config = dict(
    num_hidden_layers=9,
    hidden_size=256,
    num_attention_heads=4,
    num_key_value_heads=2,
    head_dim=64,
    intermediate_size=704,
    vocab_size=8192,
    hidden_act='swiglu',
    norm='rmsnorm',
    norm_place='pre',
    norm_eps=1e-05,
    positions='rope',
    rope_theta=2530.0,
    rope_fraction=1.0,
    qk_norm=False,
    attn_scale=0.125,
    bias='none',
    tie_word_embeddings=False,
    parallel_block=False,
    init='uniform',
    init_std_qkv=0.0275,
    init_std_o=0.0,
    init_std_up=0.0275,
    init_std_down=0.0,
    optimizer='muon_variant',
    learning_rate=0.0185,
    lr_mult_o=0.971,
    beta1=0.93,
    lr_head=0.00663,
    max_grad_norm=1.0,
    warmup_steps=200,
    schedule='wsd',
    decay_fraction=0.772,
    decay_shape='linear',
    final_lr_fraction=0.0,
    batch_tokens=65536,
    max_seq_len=384,
    doc_mask=True,
    train_tokens=257000000,
    max_steps=3922,
    dataset='wikipedia_en',
)
Each number is 200 + 20 x the weight over its row's rms, rounded and kept within 0 to 999. Layers, rows and columns count from 0. The size before them is the row's rms in percent of the matrix's.

# layer 3 MLP down, 256x704, rms 0.108, rows 227-255, columns 176-263
097,154,174,178,212,221,170,211,186,190,223,228,222,184,192,196,233,180,201,158,206,192,200,198,231,155,204,199,230,185,211,176,202,184,226,158,201,196,166,237,187,228,230,196,225,222,186,205,211,191,230,205,192,227,240,193,166,196,214,255,183,243,212,207,238,205,205,221,175,188,199,230,168,227,185,184,176,196,201,200,194,197,199,211,206,187,192,242,210
102,194,220,179,230,179,186,212,202,141,214,201,202,218,199,171,222,212,197,198,197,219,191,178,195,217,227,199,217,228,173,194,201,222,206,205,196,197,171,175,194,204,192,178,231,210,210,179,220,240,216,183,196,200,204,203,176,206,217,203,200,203,205,221,218,201,181,199,195,227,181,204,234,181,189,193,187,183,186,197,187,232,195,185,217,216,201,218,172
105,199,205,172,176,181,194,181,206,214,185,189,206,188,201,210,201,213,193,200,209,200,195,231,204,202,183,190,187,232,242,151,199,205,209,182,249,206,172,209,215,188,209,211,243,183,191,207,214,194,193,212,243,191,212,215,181,211,190,197,213,235,180,151,199,203,199,208,197,206,259,196,205,230,238,187,161,201,213,190,184,187,178,185,192,187,204,200,195
095,207,213,193,197,222,204,187,236,219,201,214,166,201,216,199,216,177,226,207,189,179,189,157,170,226,178,214,166,208,199,225,167,210,223,212,203,186,201,187,197,169,189,240,215,196,186,196,172,197,224,187,223,188,193,197,225,171,169,235,184,201,213,178,177,194,189,233,218,182,145,205,232,188,193,216,210,225,196,232,184,188,208,195,168,190,197,212,207
101,165,236,175,226,215,170,243,241,157,220,194,232,204,224,201,201,181,235,170,213,211,203,203,183,204,159,225,183,201,185,214,201,216,232,218,211,182,186,197,209,228,199,128,198,236,203,176,242,218,211,202,188,219,191,238,129,211,168,176,206,224,176,181,184,195,186,221,179,158,166,172,174,206,206,163,224,207,191,205,173,244,178,171,171,210,198,244,237
099,199,201,162,190,239,203,169,176,221,230,199,216,206,239,186,225,164,174,204,211,186,197,195,188,228,189,208,174,207,177,168,197,203,196,216,194,207,157,226,190,213,198,212,209,225,218,207,223,192,197,198,209,239,208,183,205,188,198,161,186,184,182,236,190,254,194,176,209,199,231,237,186,234,210,168,185,185,212,199,219,189,190,211,244,216,203,211,198
097,156,204,193,197,220,176,197,185,178,209,210,187,224,235,204,190,184,149,196,177,196,219,212,204,172,200,172,178,193,229,228,234,164,178,222,182,204,211,224,219,172,190,218,156,239,197,193,201,213,181,184,172,208,185,202,219,209,187,221,196,177,183,205,195,195,183,217,200,208,198,206,208,207,177,201,218,206,229,220,220,213,172,227,219,218,199,203,200
100,193,179,211,198,218,200,196,159,192,205,191,218,223,203,205,195,198,185,205,214,207,197,191,213,222,183,197,208,220,200,196,187,214,220,231,213,203,221,205,241,197,207,191,186,199,206,207,172,175,218,186,204,172,179,211,211,175,192,229,178,175,239,196,204,176,197,223,198,183,249,198,178,192,211,151,196,201,188,202,167,201,211,192,141,199,181,201,214
098,179,184,197,186,192,197,187,212,226,203,213,215,212,187,213,199,178,174,177,199,200,218,214,216,195,169,211,169,217,176,194,201,174,193,196,217,192,187,211,179,185,219,197,224,169,191,223,183,209,204,207,166,220,221,186,192,198,184,189,204,190,199,193,219,198,210,202,178,221,202,207,191,217,199,183,177,179,195,219,199,206,205,223,199,198,192,191,210
100,226,151,209,162,224,185,192,181,177,194,203,203,210,194,226,206,204,224,211,183,211,172,173,200,218,206,173,230,256,217,217,178,198,205,202,211,192,191,192,156,187,234,215,224,223,230,227,188,169,200,221,222,181,203,197,155,203,189,204,179,208,189,213,203,200,171,175,210,202,191,200,213,238,225,185,215,202,199,178,221,221,168,219,198,197,209,209,194
094,179,189,204,214,207,197,198,193,202,203,205,200,223,188,209,216,169,227,213,199,229,242,201,216,196,203,220,188,227,179,216,199,218,188,244,210,201,163,195,215,206,208,227,195,208,209,206,194,209,166,206,200,225,253,214,234,165,187,211,201,236,221,214,207,189,191,200,200,195,205,209,188,232,184,179,199,198,202,197,205,186,208,202,213,199,184,182,208
100,226,176,185,200,200,221,221,176,221,224,213,207,174,206,190,229,214,250,195,180,206,195,153,211,195,217,224,200,233,200,201,226,179,212,198,232,180,220,179,177,211,204,206,220,241,184,203,203,212,176,211,192,178,205,170,188,177,197,188,201,199,198,180,209,180,190,197,195,203,194,204,164,202,189,186,203,215,158,222,160,180,211,209,190,193,190,229,187
099,217,191,209,182,176,181,196,202,199,164,186,251,183,233,195,184,188,205,210,193,216,181,194,187,238,216,186,182,242,229,192,178,205,171,206,192,181,254,169,217,178,198,177,255,220,209,203,239,179,198,150,191,182,189,207,222,166,145,181,202,192,228,183,202,227,242,180,215,220,182,194,189,203,202,180,200,173,164,189,179,195,226,198,187,172,193,177,208
089,177,209,170,182,178,181,248,181,215,210,190,230,212,226,213,187,202,200,241,213,175,181,204,224,180,184,138,204,183,170,176,203,206,222,168,200,230,182,209,215,194,202,177,215,184,199,180,162,207,216,220,192,216,189,221,212,211,190,202,214,245,202,225,198,212,200,214,197,213,174,191,204,255,195,186,159,218,230,207,185,226,196,229,234,177,182,220,238
091,214,207,208,207,199,172,183,200,198,208,184,197,210,199,206,179,209,232,173,210,204,191,210,211,222,191,180,148,225,207,220,187,207,193,199,183,207,160,178,221,223,216,180,167,216,225,191,205,207,201,206,197,246,221,159,222,171,197,209,246,189,170,199,200,165,152,249,179,178,238,188,185,180,210,215,214,219,222,186,260,221,201,222,225,193,148,169,201
100,179,205,215,194,196,207,237,227,208,180,192,184,207,217,186,219,190,208,180,194,207,221,183,196,199,211,188,189,186,221,197,139,176,225,178,194,182,217,212,210,171,234,200,197,175,181,199,211,243,235,174,161,217,210,230,197,193,153,210,179,199,185,176,213,209,203,185,197,195,224,193,166,206,188,209,200,230,227,215,214,220,203,252,229,204,224,180,204
096,206,156,157,214,205,192,192,214,227,210,161,240,183,176,212,201,223,218,181,198,167,225,192,200,203,228,203,208,233,205,196,196,211,200,203,202,179,169,213,181,200,200,199,200,224,199,172,207,187,187,242,205,200,247,186,180,180,192,177,163,215,200,178,196,172,199,199,198,195,197,191,211,196,201,246,167,230,205,196,184,219,208,192,214,197,193,192,212
101,193,175,222,229,205,183,218,209,177,168,180,197,153,192,208,224,231,213,175,243,198,228,202,157,204,193,205,180,213,209,194,238,212,206,205,210,193,180,180,168,221,194,173,237,210,201,218,190,219,191,198,191,192,198,215,166,221,174,166,192,243,216,198,197,202,183,181,208,212,197,207,150,200,245,194,198,223,189,201,199,214,185,197,216,180,181,175,199
095,225,208,220,222,212,206,201,186,223,179,212,200,204,178,191,201,205,205,183,232,180,190,207,183,224,208,193,187,218,186,181,197,174,185,213,189,198,225,209,216,191,210,252,210,193,192,227,209,216,201,201,218,177,188,218,220,179,228,213,199,177,213,195,235,214,181,178,185,221,223,197,191,187,215,196,232,196,221,177,209,190,184,222,244,166,212,206,193
099,207,186,187,242,214,188,238,178,191,187,208,179,199,220,186,225,206,187,226,198,219,223,184,163,205,175,224,264,186,211,149,198,181,191,222,197,155,184,254,186,216,226,186,171,211,196,216,187,179,232,205,226,241,179,223,230,210,207,178,211,192,230,200,221,220,182,172,178,192,199,185,231,192,189,208,201,187,202,246,169,191,222,221,209,188,204,246,191
092,219,210,194,213,184,189,185,173,211,223,175,211,211,213,179,208,206,201,228,184,188,189,188,224,179,190,217,227,195,184,268,185,200,205,200,213,174,222,233,205,257,215,202,220,205,183,190,162,214,203,178,199,195,174,198,181,179,205,212,207,219,227,212,219,186,200,190,193,195,202,207,206,174,233,180,212,187,206,184,215,170,221,186,204,196,204,219,207
112,225,229,196,176,216,206,181,243,197,181,207,212,217,198,191,212,237,185,242,251,217,170,189,147,214,179,221,185,228,224,217,191,242,224,202,189,206,199,214,209,163,178,228,177,190,173,205,220,200,212,190,166,183,183,184,202,187,216,228,225,182,226,213,196,183,242,220,188,193,182,206,243,201,206,180,201,204,202,212,204,170,187,236,207,197,219,220,173
101,201,196,188,214,224,199,157,223,193,212,194,221,189,209,216,181,229,206,190,211,192,159,217,181,187,192,227,178,184,169,201,219,185,200,217,194,154,165,219,171,189,204,168,202,179,176,182,178,203,226,211,171,183,203,200,186,214,209,195,200,146,196,206,197,195,183,220,176,228,204,214,183,216,206,200,211,189,207,215,234,177,168,220,212,192,193,174,168
097,200,193,177,213,193,178,213,201,200,190,196,213,197,200,195,163,187,190,192,177,181,246,204,212,214,193,198,206,212,145,258,216,233,208,216,213,226,209,249,207,211,203,183,179,180,182,195,213,193,220,174,158,194,212,188,183,212,199,192,175,185,212,200,185,196,207,167,199,190,189,187,168,131,220,196,187,212,188,237,223,213,186,189,212,209,197,195,187
096,256,185,192,234,160,198,192,175,180,194,211,216,219,192,210,206,209,155,174,151,194,219,169,160,179,180,185,211,219,227,224,197,206,223,191,183,205,219,185,203,216,215,205,224,208,180,238,196,192,231,157,229,206,226,197,225,182,207,206,196,211,219,231,218,197,207,209,185,197,197,211,199,223,179,225,209,198,212,214,171,221,212,217,221,184,189,234,210
100,162,199,190,219,201,241,199,177,223,208,219,140,217,192,204,245,194,185,232,217,220,231,195,186,163,200,205,206,194,199,193,235,195,224,210,190,172,209,213,207,195,264,179,220,198,205,207,203,187,220,180,167,187,229,188,185,206,232,211,197,209,206,176,180,190,182,216,200,219,172,204,253,219,168,220,215,223,184,216,162,215,194,172,220,180,194,211,198
099,200,204,226,197,194,177,211,174,203,211,183,194,221,177,203,203,212,192,199,221,161,177,194,179,231,212,206,155,198,215,208,213,208,213,202,193,197,194,199,221,210,176,217,208,219,188,194,200,217,174,195,228,214,236,206,235,184,193,247,215,177,188,194,220,134,183,193,194,196,198,196,183,204,201,169,175,219,210,206,188,187,207,199,196,201,202,228,185
103,221,238,231,209,193,196,239,192,213,201,218,240,198,196,209,195,164,222,218,165,204,199,169,185,171,201,175,194,150,203,173,194,175,203,187,188,199,207,232,190,235,203,181,156,200,195,199,199,197,189,198,208,182,210,176,226,200,225,231,216,153,204,200,192,223,217,143,197,206,202,206,222,227,175,183,201,198,179,212,209,208,194,203,215,205,235,193,178
100,167,207,202,181,180,223,218,228,164,192,209,253,180,179,203,208,203,224,175,198,180,192,207,225,219,201,194,214,233,194,167,180,156,208,171,198,192,185,227,187,220,201,182,167,189,176,173,206,171,216,211,183,196,185,193,199,196,206,191,164,207,200,192,205,215,208,223,195,208,199,206,223,143,187,191,174,195,226,168,166,173,212,218,201,184,198,175,210